Part of a small language model's weights.
Size: 16 layers, width 320, 5 heads of 64, MLP 640 SwiGLU, vocabulary 4096, 19M parameters.
Architecture: RMSNorm before each block, rotary positions, no biases in attention or MLP, untied embeddings.
Training: a variant of SOAP for these matrices, 480M tokens, 1832 steps.
Each number is 128 + 32 x the weight over the matrix's rms, rounded and kept within 0 to 255. Layers, rows and columns count from 0. Numbers have three digits each.

# up: layer 2 MLP up, 640x320, rms 0.0717, rows 12-66, columns 160-239
# down: layer 2 MLP down (transposed), 640x320, rms 0.0631, rows 12-65, columns 160-239
# gate: layer 2 MLP gate, 640x320, rms 0.0705, rows 13-66, columns 160-239
up12:121129079169136192104144171133112083117159093082088153149126134135112075131071140084157118114159100093100101160114106133089098140114119174146177104109121185116144135115112152109143160136080099096099116104086139134144122084109136125069075135
down12:102120114138122163096173145133135124128109106112111100086179147134089134087161132072095194139097127144143091141114137121085055178125105106128166132208066109122065095165128133110120194119123123103082138153143134130109084156117175079126127113
gate13:122080166066068157136118136120196161129128118127098174148129147138082107122130092107157135133197136164163096144049126093118082140084142074138138140097155108086159067119168134126128123130183136120113133145177069159142075107138132136108106130
up13:122169089175199102133099118165079091110102096136107119154151083099188135112127120153122133149075160110143145134166127137141185075164137142136150149155153132112134164140135112136151135121136133169134145121133171083144150155139159122088134130
down13:087122112145149142104116169113129127115155091109177125125150128109143156154147132112125129163097165144045107086166131111113075090112118113146104105175117145111125156175111163131138107104135150143100173129099170117152112139114125116185100170
gate14:118128136165091068134088146106082163135116136168165066142168119084157141163163093191141134143133164118102143084098106134116109142167141180157138111098163086160090077167163150115130136105119095104148102139128114124119125098091113120151118046
up14:147210142139127121179143122170152111146120125050172107148119129113091115142153141128120120083094172081099143078140107149139169174115117160145135137084073043106204104128191160142153113110112115112082105130080111180199184127097107126140099094
down14:136175149075110141132145101127159134115200152030129127143126190148110087116121057149085179107065130167136127107143113143139061117122173154154132136104177208095107127114081124116153123157132166075100094083182122129089129079122131165124107128
gate15:162153100097122093160071174174090116123141118148136145185200094067105113134177157125152130080107126074100154088078143122079139173123145153117115134124115161126134054121158034193158130195050105090155139133073137177153142117109143140118165123
up15:137109137115077152158150095170132109094124108142168087093148143107145121177156155139116161124156129098095178091126082150159021179123117113121097071103161095139137127139156124115078121168043138093135121159131087156049112135171160081161134132
down15:153126178082081120174149128198159027135139163142119127113151133100143085173139164092080126121151138063158112123108120121117123130126116124147151171037096186168123120082118146111094182110026119129100128147126118181073115149159158169151169094
gate16:081149165122127147164097102128135131096155091082125077166142142124061122109076167101111156090152204127182100146134196155161064186114177215122114183123137042117142150110052140207130165101163092172170227094085133125052123137120117122159158065
up16:123120124160121115124141084098141129126107094148155065144078139104101158149127085100104147146182148145088122107117045122155146173112096134156152136117143119133198207120140105174168113157148082089135135163179171183119168136161165144117089140
down16:127107116073177162143130149173105133141097106138184132154127131223125122115085114167133122131115108125142146124127127145143158165161128130105091122100109096160118161068146130133104102135131108142154164143116151113127152041103125103142114103
gate17:131103153095041180113192111104170100089084124103095122112180124138109113131097168156164131159135125111145099117171118106168131102155119184140133079133085103169168126148077085136112119181070112136111109106134106081139122104102145156180122118
up17:131142168116106172126167109138133106118077091098088111136162145152162132103077149131129063153121176104146130151133118159098065126165147117153075128158079147143143148132106077168085070091121087185027128064145106111156156100125175178141127157
down17:104157144095120178122123155092158084080156156107121107122139143136142038127134059126115146119061161138190096125119176163120104080137120138129149120143119094153098108123109118126079171062153172107143138154102085095118103146106136127082140123
gate18:178056077196109123069167130074159144154124124091138121105124148192131141141104118139074142137110112123065115141178112137115164098095094113080124094134151144162135119146137085119150148088117153115130140097083128114144092179106176131125113197
up18:136086121144150101121201169145115168147110157072117096105072117171114114072112113112064121148027128152091119177181084110147140093095104088103118077143154141111133098082168103163136104108156124157108095138140092061110084144116160114158131165
down18:197084129077138138137151148112112173162157125115128123114136063104079036140099141116143101109079131213148162163124084186168114132120171148121116152076095131151069134144079171131220122134131079102120148238095082152024119100130170113116112150
gate19:081150123117109125174186113146137168148147114135143062121120094095150112174092137095149143152141160060153157168094111154168131141146154103148110151123148074139117149080096116125106114043083112120143168132156128180051106071126123141083195102
up19:099159094087147179065147121164098133140107113092174143096150145121120151037130164111175166139070055085135157151137105126148135117171082117161084150127134151132160087109172122086150114180140121125127130145150169087160150149100092122130127164
down19:111175120167106122150098151142092111172146141134091130110122148157117073063189111164077097092128156109047129100119139143116145148121144094094092154132066106170123121157064120162113101107132068100068176157153091123118159091166095166137154134
gate20:089159115113139155117139118131190129127081131098130137092162114125120179078083117153103113096126163087072200081153125106091162134157158110117108136175121101136112155129087125083077132178128073153149112142106151136167081074101103091178123201
up20:085158079146167078128089114118128105172105124122153138111127153144161110133115061121115113166146069111154079073115105137141113130128178085153137154193141121183135173083068170111090116119151081107104165134163178124117109108098130105176164151
down20:053148153093100112157084145124098155157141126119185141096158196109181191116127121113151076138168094097168116133127160096130082106200110127141153131114161169179145199073105117152123145169182085111133185155163167071139124137086097104170126187
gate21:176113112145128175100133137168153145120120172143135200113185116136153101131167133095117098104119147178110177113118098158087109123130129121143155053108085133102102064176071131124116138081123180130074099141121061084175150168114112110149138082
up21:159121096143079083119135106131142141118081087159130148129085158109161157141136167124133096115159135138123108089138175128107121181140122129132126180150157049131134157086132118073131107205105102101134163124108170133151167109079146207152170155
down21:057106097091141123136165121164175113181074093171138174153090144154151165162083161183091148120156152094176121106191113151136102088117101149118133135145143104112148099148109081149066148135161156132174146119107089139066122141094183157142135127
gate22:174079151104092116149146141105092149106147081125121115124132080108063137082120125110124075131131096075144129162148080097180097162109076094084121147071114144127067113095082116134137142151115099130168155166148216197128103155143191122128144116
up22:133103121108128125125089114132093147117071135143146127124148147142139143115171138077071155156158150120041138136125148173184153066130147182091171079111152154159140096202165124135085083151149153081079173163105095079087123157097157093136179148
down22:144141120124149124120083113125106166059135090127088101101133066094124109157122161107137162116161141091069129151139143115138134142137166162097166149075108073129148166176172180169115124174165127109131099141130143066053095145090176149157119133
gate23:080186144139108104086147110111112033124148136136147141057150112123136108068112145101100145085093097107071127163184067153149102121117188107184154099170109070132177106152168113136082102148188168176169162197122138148132167161184081121127120086
up23:093133118130103082093117161093154067121133129153131161147102175083137100109105079068123120097132092100114120151110158123099148138066145137121128184123126073113090116153129122112097114156144083185162162194148130140144169163136114088140148130
down23:135114100118066148111091101082057113110156166149149060149149144135109126136161136109125101087117090122127169110116160083162054143104207145129186129124166150131145113182121113153122147125154079173097157161156083096133077140144099082151122148
gate24:063080157222124174106100047077152130165144061192157134139166188141137142106193140126126182144135074097089101117115105119105152149161107140138075145162152060158189168115155131066101150082078114149111111139128120099086155153111216167140119122
up24:181141097146164106140140179200160127081145143089130145179149100147179106079137122097169022109174167123100096125138126108140135099202180101112187152145129132076161092141137048118127105161160119126103155080095084100146159096114102119113164139
down24:120108080136143099134123055133138137106085131070115191139133165127100120073111125070141112122155100097115083209135120128131108119123082166081102085114143118129115110126175128145180155102143158109095152129057142117101071112044141052117129119
gate25:172189083131144093097123106142133206138126099126146093138136173112127120136136167173178108112154110107119085135136098110126127120123173162110146161074113156090119122179152114102169176091162122110121211043123114156186095071096107130149106153
up25:089071132081130143175123179136191113166135112138184186079083138175166132043117189113183135126120202150105129114106144080171104146060117144141081150138148127121136125105160109149156098173132174136105102118093119140090151194138118118120141142
down25:144124123195144097144162084135122160147114135181062127163128060182124147158084129155140138105177147086180076152114089165131086095128149144180112155095193129117128103118104119124181115139165172139150117200124110065122134095117068094114154141
gate26:186137181136117138126173135179108111169092101124105061148164202190121089121130124106136133134113134136127093114133141141167127157149134136164113151204162123146160138137156099176105150130133141111170134194112161072147120094090131135120107139
up26:121131172139060160170117136140175115127109163185120108169142166066160088092141139065107141129096132162106168168161115123116144135117111172136155132232141135111106174159116093146096128119129131130130150181058104143166120123139091214147152138
down26:139106184177098149160127121146142125101060131153151118145152121180170153047134120158107087074147146081105094133115131132111159132068169083156107147180158166151120078036120136136125098116161115157149153103100149129118132170123163129150155140
gate27:166176090155055110091149119145151121173110191115109124044128150138151128100137112174091147114152119086183172142107160150087159144137167055119110113132113081138129133139117151158140142153151109069130120114145186159080126159138127109126101086
up27:161119104100098136099134127115082101106121170122145103119153114129122087058104132154148167111139167159166170128105134090111108158121236127136102088125125161117130120151104136119148106122161126067085084114156175158121090133142123101126155136
down27:100083092072091122098161073098151083154140093117152075155144111153105079092161141116111105076099153122139167167140091071155193160127086109099097137071120141108171068160089164098105169142132128132118101096148097184172188086171084115164109137
gate28:096142108126085200089176111065145122105141160089086125124093172147158106074163128176150155105046140029141152110129102131123089159155138115173126104135147144100147148130157176166120083080169116122103212122143091147122127096081169085150135118
up28:102098067132116124107051062115123116113022139161160126083134059083137097145154068156063189214105100100120089137117138211066129135144109104081159088131102189111090067073164125084105112109136104142105134235136200164072163111115123204100085144
down28:080085116114122141111141069141157087110028019171131137140096143127138116134079093226168125193123144125094127095153130141094120102125185188135157142096124166177097144059162076149188084128081078157075149107133125110184157061124085072107095172
gate29:084092125170110085067118122096156127090130134128101134094106120104049160112138143169145061164105105152116117153101143086139125088176171107140145155132100080076201104200141114170166149107128051086145119106169100151147058092209110117145106100
up29:096086071099128168110086083150128145111100152114097103123101151119081133215118113140068082176096102099140108116113168188113155120175100137121073104139105111131130115129157096093160189094108152117117130114152085125140112143144119119097141129
down29:125125170120103113098150140102086117101124110118133152124091156165158103182160098130077147165178064127136137157113163065083181102078131178174145106178110143210109126119133122048160175105130035172157165093108115148089206139107158091123159163
gate30:151096117051092081126150144113085121122108097101220081092106119154117132032121179133142127105107179154139162079139127105122113107121120083093117112160128117156173106162121166147160035094102106121137135103107067130120115127132135111094100181
up30:118067142180122123182108103138089085159116127077168160180132144086112139152166042125147135069163113116185160136112111131086146087175148122135167086128113094089185121114117095173138181148151129121169141148075107124189129126131174142043094109
down30:107159189101144098127088177112123145114160133167149075142140168099109155167127142144117138087167137116204182105087098131152147145145208075077080129115130113157114076134125125176119139124065120124155091137143104104139203141108124078068138162
gate31:091097140204036093072069103165162150162153130089117156096119183093131185160096164093167159098100152132139164145159139162108134113128176091131099120174120113137153168122147147103137112166124055151103062088106106116134172179120117112102135147
up31:120135141185098080101159080093138071152109104119075108097148103122165154096142158119206128081127163056104140094130105162095131115107113157168085155158126063108121128120154107134144131165172062116147144105155147116166199149099124048093078170
down31:071126116118127096154101130115105181112116149091164182123105115133061045142168058152149091144121108168116172152128122128128156109110137132126124153120167122138099115127079097135126137138111115149139102120126127177062063093101138192153193061
gate32:113175130125151074153111097135164107039151077166114142075110139089155123103137096145132162112189088121145136141152165124071115153149155103117147167195166159120125079124166086145112116182150100175125119146148155097146129142101142085089073099
up32:087170160146124150104122135124121112215190031132092184151145126147116114179116141036146102137088138143122136131082063082183210147122119155106133131131070146133104179137105151103111098105131135176131196120139071148123092112146189111074101157
down32:083177177135071163155121135107092155144157132129127156156121130129133140120183117090106071110138097156121135144169112134136198102147158129204105147106132088134097133176129101107117151108122104112072125151106174131144100115171126112133127128
gate33:122093152065141101168089105210147177130147088048154171108132132134118140120183075092140093143126103110106070172121183142130123123136093109123104104124161142107112068130148159171163111124206087104155100108114082167098134125079103160164141160
up33:178095103160177106131122140191144147120145110179144106086120135109170159118105091151170089144106148151127090164114086165073126124105125107155126168087147123170163078114140091134138143134129104079054107132088068133116160148101113155131143110
down33:183170143132161082110154122123159135154135177097136217141117135138185110115081139141138145115167174120100130119086144174071081077113151156180109146129167157081199182097115089107144128156157095110091169164149184143101179118115134147110120103
gate34:143168171205137129091103082134140131134116109103096073125104133113123142122102126104148120154129123131157121115092124205115063201101089143127124131143139085138113093134088127160155220211196115143091103152113163118111173118148148125129118123
up34:113179171180117146092086102079165157113124094125108140104128112135107173110124138141138146133145128153125158107152148159119084165099096117128082128113145086160114127141121130150157144217164123201100154142098175126123172114160084076140156096
down34:148122154067139118100137094052140193137147164077157124097176162135108132153129160143082154065084144128149134129099119144108139120097078139143157130144126147148102047099135041155180183129153181136113153142155168106129144117144079133153132102
gate35:124061115093113132134088112108158181154147093097116135083130127135141116139158164064026172160166109121167111119108135091121108065082145155108145136087138160135156092084159080171165130084078118129125171141110092128068127156103181115149173116
up35:176160145169180136157136163137085108173089085134074131128183146144098139121153166145181127124140121137156104117166115111129173159137125131132143089148175099119146166187096211111143119153181113126132110152126153141163136098138101138098138153
down35:185099113115119118117119115132076106121148134136115140105144154122125153093072144139109096129160164092187132148120126160123055124119114134215197097087179152137087193077137176132061138079148151169153110133129123163095129142168107135190179113
gate36:046143061153100210149097116158112115156159081130128139121139136088141132119130181102157116122134104118123156148090136126137111109058155136098187083159164166109099110178111095073095153160179149169127133111201108107113111133174185047124092105
up36:077119174106160158126153091129127128115114086157152104160070101093124091184133058122138095187125142134122102079100144155115138137151092133136162113216166090098130116156118085124138148113166119103101184098089099104101136092192076132210097112
down36:143139117143137159045157125131089203166111118144155124112204093132141134173121120126075157107145129173153117118140110127093110103130067193112160135149121113113155146095126151138105085070116161078048117100167185162114125126112192110117102156
gate37:104148110122070121142093091146111139077160130053162159145165125118133146163152118067080149204116110100099124156163128101138102086157144138119109152177171095148138134104127124110103130075114110105079095148180155113136091116174197095122131127
up37:068127148140105126162151074145150074159130049144127170113138175165145109123114160132109146132133194114146127115140137128118118096103094124151125074100113142120100108087075103193103085113129086107122142104140124111094141133084133161120116171
down37:141113087115134146131111179152159110110125122141090112152144129174129164161099153121109097109115165129139121127101106136134209139154152130167073117093170107157102086169137058119208160156172158125113081099082168144156075150104102154131092126
gate38:174101122145166135171172172125162111150145133139154129177124162107128120102168145117135178125121074123089130105093101141143089129138142120181145139151079107131125148146084134098183160078131193070213140100143129166072150156186154115179108110
up38:103151106126068152168067100159131128169115096143120102140105150156116122154086170106103178118136165143188173126113141151074133134142172169085098112132131221148173098098128167122135050147099063139100095143122105110081149098098147099102125172
down38:087090069130129093137095131144118161121136102154123068099150071158114146093186153126083171122103096130124105152111071078138118124069117219088177158216177136086112137105130174129107097110100191106108124115148141049060139159096138114137146157
gate39:110169142146108104038124121137167164133120113134099065120134087096129161152143146209106084135070131163136118082207148085148056127122137089167143201137133157084189207165102117131098098095163135164176085136168130057088102071114175226120121122
up39:154108097158125141190151177130179137162132170132169141131166102127134177159123005146195076129169170096161115145102071105104127083151142094175140189119164154149091106104065152138083149185146143107095140201149078121103087148094137061195043142
down39:160128128185092128173120158158135105113124149130076124179171108075135163147165131152110131178127200123085095130113113130147111088061136099117102128068115101101140126144128090213096109158129203162107120100106116124158145198050161112125150125
gate40:097093116141115154207150122090184155092147124077175149048126080141084097170177158147120199158200156113135059116176111154125154148108158145117111117160093141088129105105151125078111106119112087116098117167099090106189164122120179173115104123
up40:120148112100104137134164182146130099131106186154032114192112142092180184151115163204184104134116130113105219104154158090127144117099137150123139112094162147174105102129179115106160158108141089155094115067143186135118156084124112161155084141
down40:177118144114120087084125207149164106134166154121076097149162117074174142046108099165147053140135118147088152131113146088118125087110071150132136113150166120134140114095121159153148147136125116130139097065144140067084103088088097119109119127
gate41:153154150149116203131114089122183148128171100138091201134186110089026135111144094092144151163138113161104126104114151148132154107069144155144120135150164152152144157169142127123163094133097078086126160112187128107144116098141130163131101081
up41:148094090117137127147095115098154084169152145095040168107147132124136134126133118176067160098124134175087080103113114140103125112132119176112133186083065132148116183137107160145118113066127161123146140126180089146140139090098109116117132063
down41:118146141088061137128111094114101142055168099141124112180129122118146083150118131126090122122149077179175070117112197129087145102146166151121124077191159122189180126165098123138120139143142171114111145131166173075129105149137119159135133072
gate42:142102133115109077112129108117130135158145137223093105127203168131156157132159133158095176194098155095117092096106114114169103129096214255174113100114108174180130094082083157112117137096151050143137066095084148103087120113131161086084095126
up42:072134093116052112184097102142158167165108151122108155135177154121155129091164085118100148138121136201118145094121130135154124098136169122209174095107067136163146167176134141104132049117121139164136093139146142126096159073126072128158100130
down42:120099150161179168147188108104136206072116117061115112172108104117107136163122189150136113085117127133143135075131150171160156145108110052078106113127125118096105191159136117119200123110106071125109111131148148166130130116146119097111154131
gate43:135146123085134143053158118181139133154172131114123107144124138040113151079072175114149065127113138122106148137161177012132130143138110110155071076143089157093177143126130171111111130145129134092142137126113132134149161087072161127120145112
up43:105121150175095170154080165083142084144107134083110070166099128166123129148142116086127143108101164118147135147157091174151122125102098144141147115165107128207132137129129160145163105094114108104161116143110152142149116163107124100076145132
down43:118166216075161148152086113165100154107118122103116071173184126095116065151124124137150168111098179137135138038145108214137130093094127089168170163162191152097102110182172174140147128139093103112125168075098145115159148106102158122107129091
gate44:136122169131114166110128193100192139107094133095115135078118120084090083158088132102123134126113157146119116092128175130127163163174083107121173103123149153108114079086132038066222100174174105090151132137175102106142113144098107139176150102
up44:104102124135121066119079088195059132163133144191122199127158127169153104128140152149131103085139069110142156127140122164089158121141099136146107161182125138151138132129137116140080146082101099156120162171073157168135097188161174146154163110
down44:138138076095145178092135131118095107192138093107154170134163114166067134130140145164208153064151108113175150141076144136140143199113159143100137103154177159109124142148161089104104141143148094094177114089120135162126109192099112115187136089
gate45:122188135128102174154108103150161141179111186182154139115135137124149134097202150132088148160126111100104088120127152149149110130156127154110166101141154095152124112073077062126149188105099146104163119170153103116118139211159134161166115131
up45:132123131100088121116112103114115161120088135112134141103142111158188170111145131120074077104101140131086124101182173138064098115165064132142110082132144097101129129119147171140154178134087165179119167070152096139176144137115101193158146120
down45:184169103181082142098152166147128077139149207177105109110162139124148120116142114101091095138162189178168069124194139113150092126153173166077084077133140134077170203109083142170138151175090153118164123086091148052142085191116133142151077168
gate46:068104123126120112136171105131154161147103129120134067148098200126110136167122106140093173083121131148088080135136140120129123081050137123194135134115159108118178117072105128099153150101102127128083129125168110201162130070184169125117096142
up46:191139152115126146108100117080109096122116146062122168096107057164141135126194088120049093117111173146169193150192139151138111149176072089090110185106096168156101133155121104168172051113136137162118143176133109168143161163111093128160103165
down46:135133139142088119084131133130126122132171126150126133168127118081180126085058111136142148160151185129174159178131132142105134124169109175055123104097117116115116059147078104192083151116128184129102170162123096086123150082068115110100109122
gate47:123128145135083069144101139133169098165068143114133113154132140187139127092098126096126118124111161164117154140154122172157089156172114138149135117061122095161128147033137080183141133086106158112160102128151118119128109147117056123146136108
up47:072100119112070067112124099130074129217087117111148167110101120147172164116113213093157129114118153199161117071124082089113107170128125080153197034149090201144140127161171055152114157086152149132108146178127131033138073148089175136155132128
down47:107069136133145086106045107103105089129113131131117108122098153151154115145148097151114133165159186177122078100152133076159135080155103119102124074144150134120149118068164076152127156130124171163096127157131130143073133085077040115085128146
gate48:143099112090078170141127125127125121104127142126140120140122114083114176110138126175081149136187142093082165133163139106195126136184140158165089169172115158085095159133128148117136126166161085097135070230151087133140111137176127065123171117
up48:122100141118111096182121153105104113172121148113086122130145104131192100140101154140115156096147077106080139140111101069115121133059150119114170128189111121145065127141131114111187155107092089122148137105111164112133196099101062100083131148
down48:151125196115129072129105166136112142151077172087099118149158116131182105089140047125122194122124163065111160114101106146110142164194160088186184089112119124139122090125157129163148166127148170119088085120163133122127137146120080094136133153
gate49:154150075150098101098096124090176095175088140190105069186149133072158163119143133097102134145080145159158073179091150107176150146085116073162124053143069140172078100094146132159117132120194082176187139150127177179155137128107132129144092146
up49:121104142091105177150102167183122163117147136136162173145095102193144061083120090132186110131132104128072144116137084151125093078108133136087060143109153140131103138148132091092127159095144161123083171098120081116189131119132075165092117133
down49:117127116119145072112132192074071120178134098143180096164142131057122135109091100154093163069109163112140085163116131144111174086139154194094093165109136115094125112160100169097142130080109127178124037156167133103149127120143106138083171128
gate50:114132185166109125124148199073107113167167117115136138098157141069117124127091123109184158105075102144177104129090129136167146079121096126143111166154110168118164176134069151153089162228109018066140125099099127124120151139124137076142166140
up50:095167122147154147117133079117142086051155131189127179110158102062140124223113103129106121108187105141089124091134118084136137169070134134137147114141178127129075142121125096193124155101106163127082106167168118161126162136105080121115153103
down50:114105120171121140160088096035134151125109037173108102101176113107069063145080109103161110144106073120107175147209131138148157099105134194081138146137083136087126153146113114168107090129161093138134116136128142137146153135097129112106094109
gate51:128155143124164155175150110165107217145105107145061053142085162112163142130110132153184087133098158186080155113120146141100190151165104108158122115118187125142090085079158112162155168111127086166134162158085121136163141116131149125075104164
up51:103164090092059175105119091102083104147095127136149119068098151118121120139136196131128072153165186150121117147138156113111112144173133151130084101171117124151134115189140178134114156153111114138112034173112139123147178095097139145109170123
down51:122145136130183130112169101138097207117113130152159112058103112124107032109126107147104096159125130119153160138179135153120164145138079139129135125104184120148131054100100126188140154083114101118117147163130152067118134145083139150135117116
gate52:161040119138124116108166138136112139153154068152130118146098106132151152153121117140154136101071190138126100112095154094155154102062158129111183082120134105136135143111142134122131106144150085076139095129128137110101164165101139086131146142
up52:121056117082106111119211155119139153104115098119124117144132125142119170121124120150200117119124127122102119160122104107151137086153139117140108064097117128168094129150083135067159136156071084065087138110079093100157097156162146147089116093
down52:100152159167114155185119143131118109110124103130143110111136099081117130135123097104190140203120100111106102048106117125109117097085110148112112172111147181130151148136123193135129137141152121116056168159138128064126140167129119172159188136
gate53:090159128145134135090090083132171129095118126088086123159155110106099097179103091082103173126140164142178117104071097149091162151063130146148087132106045135101119082145111102150124168133105139134129093110120100137132113152108148125078127109
up53:176135082097146052123130071157069163150130097110109117123117072076140115172094129102102111160161121154159137126157179157159131187127129160147110161095112156098099106133177052112123113155144135141128147108148143181095160092091109110112121091
down53:148119165099148151112091103135101146106136114160100091097077148115132091143115063083121093109140133143096144159123113113113131136075136140154141119112097118152084090123162117131064141111155119158099128137127139138138152123155097118132127168
gate54:113130127136151126111154088040123130144134063130166154170188131067169134152130166125150127172116149114154081152167129125150176147123121121147074106130079146159137143179110103117210088145155099142147190141054140220119133122131144146077150111
up54:110132105177119095098204110094062082141131149107143155103168150142150077154131163144130146124153111094143113091118123064184152152111116102167079152096131140144153116112096044165134167135115169113162113138182199134096100141120171081102110103
down54:138147103130158067139171120118104135112099153130119191216154107073140084081187113088114088138152162133145158123176190095092160197173055157139092120132114086133078094149105059164110135164105125142113125162148151133086095133113122126099164143
gate55:136099094074152190114137137154170154123131144192106138095127165129110095115094142177117101157126109136125166092119217107109136114107130154119155118075141070081132120193148136191124089074107126081116068120146166124139174177136130133171149131
up55:166088099091133089184083087151097139180123135145137121120125176181129117153124070147136182123089107123148192150161123153120128101187171111178107080116143158127124163167196067087132137126213147131122152127126160114126099097147149160085068110
down55:131142087088157110186121125142080105133119115094089136137131095166135143152163116127119130153170144020109130171150106165133092095162104054096163178136122120128157133083196094147089172156175188148130087158172134089162131050120156085104121171
gate56:094153107132073179150080082098164078106144186138126083112157187112144119171123121083140135205115101153147140140149087093084053145162179080183049122125032131082127136135078082137128080139180179085131135119146112153134127118141145146080103123
up56:098153114101091157107148086123193115065094154115126076102134098108121132139063105123148080125103149141100166090146160072128086096157162085169118133129090114092161109064144062136110134133120173113093096063109088083106146053154138121179076122
down56:197107116085130111148096173156148111137085143120147151138080104119119103136146131170052074087032145159066082111102094155117172042155195152091149133060139127174115179129105187172106120065098109117105095093150087116126090166140103128163198136
gate57:088155104153168150197165122139118165095132224122122156234142149063129132119129137090100130138110088098129083082162108120174122195141107065126127107152180115148097121131186085105163143137151142089169166149094176114097100098138149074182135179
up57:143101169158162156223117117093195199103110153102121172153099127123157142078150120101123110158143171123143097096121105143138186169153140092158116071108129116133115151094148078157154115133127195139120172135164132107085128121100145058165157133
down57:127120131122175137171160179154144143105126124152088103168083097122121174089147109085114124132073074116121131114177088106132102123152191140141150156155148120169075090167075135198169110106139136121141071164096113117164115174146064117123180130
gate58:125172095072087163162095102072122143117130107160125134197128169136104071104133118090142123111120142086144095118087089051157152099168120131126152112160185138099114159139153125097123178093126176137200167198159108130131137126076134106151139137
up58:097112177138128128078157085144065133090151177124107181057137092204192116146125132162083145073084154222132129121175161115124119163106160102139116133135104130126095112167100172112134096151179091129101156075159125164153168147099180121122097130
down58:136181145135114195121161105133160143105126130115168097130161176117185101151105083115051160130111120175099147163075173098102134116119175145153160153147116107112144114208113160078100119123089188141129157138188138141113107215127185127161057141
gate59:088112101164086122082101114118153106159096115157071150114104088169114140105154113101169079130139071141162114093136110159093123159161155117155149100119141140124102133142146129176113151139158153115111102188116082100158112122095169073148126171
up59:068157108137175123065141163143156128129126093136124167066131151115146154125145119100109112147150117135166066100123087127109124121144143071127177147103148106089103232143154151144160151110070122081137105125110043126147120126185130144107131188
down59:132137146125101077133135134103129082107071142129164189081118142110153124119178112120137156134135121136161123111152124104065134169101174069153116124095138146152149153163125136146141167094098059111119132120134116130158133053075134123162168108
gate60:131137127154114097109177151116146162127117138184016189133227139113195213125159193169142131118142084135130118128174112155162166118126060093125103114093100149128164090142150108116124114108158136152133130147150120082136162108101145102139081118
up60:143182103193105153118070114165149108135174060060148138099085116122093060130095052109123162155120118210202156161126094125079088127155146121156162147112101121119123140134101081136110112164097128160128114104146096136137104093171101110175148158
down60:116050184115143159141146181101097145134118151094118091073127174138099109128101092140108156062184164115113091113126174130117102135150171109170089109126172166138088130085113152146141147083030116114169149150140099132041130142099101119129129136
gate61:144138151172135060135090071132142113084157117135116123104102150142160148177091142145153126114177105159123167152162171159099111116108095128156154133145110167176093112135156158126133135115135141134119102129103122162174153164068086139160076136
up61:081104134142111190116115178051123196083104126116114089144130117133116122111146149158160054163111167116157124176131127180160115152132142131147103142134146099126114146113099158177172171084069206112121097112211134130133133120197073121118116136
down61:148159118116180104157146108167117093134118132115098075140077134111097110136133104182138195105163099107142152104159096113116159136163161073145124140115152106113196122167079139155119155110165067111115106044093146146201139128141168163100151101
gate62:129166140114058108144154104127143129099142153116148149130085160185148157108151182123116144170134101126150114105121124083078103075132132141146113175120161100191139131130108099092095078146111146119136101168089129126100126134129151195089109086
up62:151168093157100121155152102142102185099129155116156104104122106158136137091174150157131102156167133106112140174072132072096114075158127134147162104101141107135103169122072104069136082160076100134140118156058212146129086111147173175129139134
down62:139167110087160129123171134174159113098155107151127137141137134168178170120171231146105148160131097080082147098058155078126140116127169147142058143167107119082145133075097151122169150109136169104159077122095152115166089089141119203119184150
gate63:144114090065111189142108190164084141098152091169090153117160130166137187110141078194094105175143099132125094115148117141121142094123114178120113108127090126105122080093119160160112108115121096101153165139075103145192162158125140140134137151
up63:136091070070112088154158131126135124165189175144133095109125174111079147138190133124153072157152179174131110167156160136143094116147106114159158122122156110103136137100119169159079134089137134169104188120043114119169134103119166135092129123
down63:110130118124132146141117128136084145160115133123102162103197124109152190142173147143155144184113070154124079099155164154108083158162072144122095103127122156081141146089103160169117151086145161138136176063080148149099101155122080046141150113
gate64:056125082148113155132159123125155135161102150140116172162138078118136192106132111162100211122075165127116090117166183139144094138124140064132131135099138139115129077181137156186110101108111142106099111119215102095187145069168152119168059108
up64:125151120142154076117102076139121135159214103114146176077118082098158188139114103141073157062105111103110095182094068138142129144132121167125133099179158191122093102118081231152080126123121111104196160130150130102130159076099086137082114150
down64:213163170147083133088104161141130093131135148113147090152132105137082136109147121119166058121098116111116134135148155093054148142121118140135136147144065107142147200122218197113189052130167165129075161058122124116110097135113185129134063079
gate65:164151075096134120147122086124092187094154135176077092101116154118114156124142173118136132123185133099081110191088130095114089126107183102146072143186106167108137106181131149058123087120089180142173148151118137147128159161171072147152120151
up65:119128189124125154174162188137169096107055136167082119135149122162169135165131107079115139135152119152175170130142092167147116160227132175192085168095142092161130128121098155227147120090132149108154133129131157094144171117167138077158066177
down65:158113139168112129134063098130184119134121158215117098123193066093177104125144171134158168163138169195121157173153146134123130083171125125152120149135117086067168148133159135131110205095167125189155143050192104184120235148158132129129088135
gate66:186118153082115119105119166113133180106066149132092089137087139114143152178046072140117134074073175140150122162113144150181117101135112081158175139074113146098102144151146096122087122149147152101187149086184117079086102107096118116103115070
up66:133159071070163076155217157140138116100165095095148127182119141125109107132076119086197204112171117098130105225112091139153194117153142166063170127117135132068136116108181103109064134131188108153164056114142158152119115146150117121142131107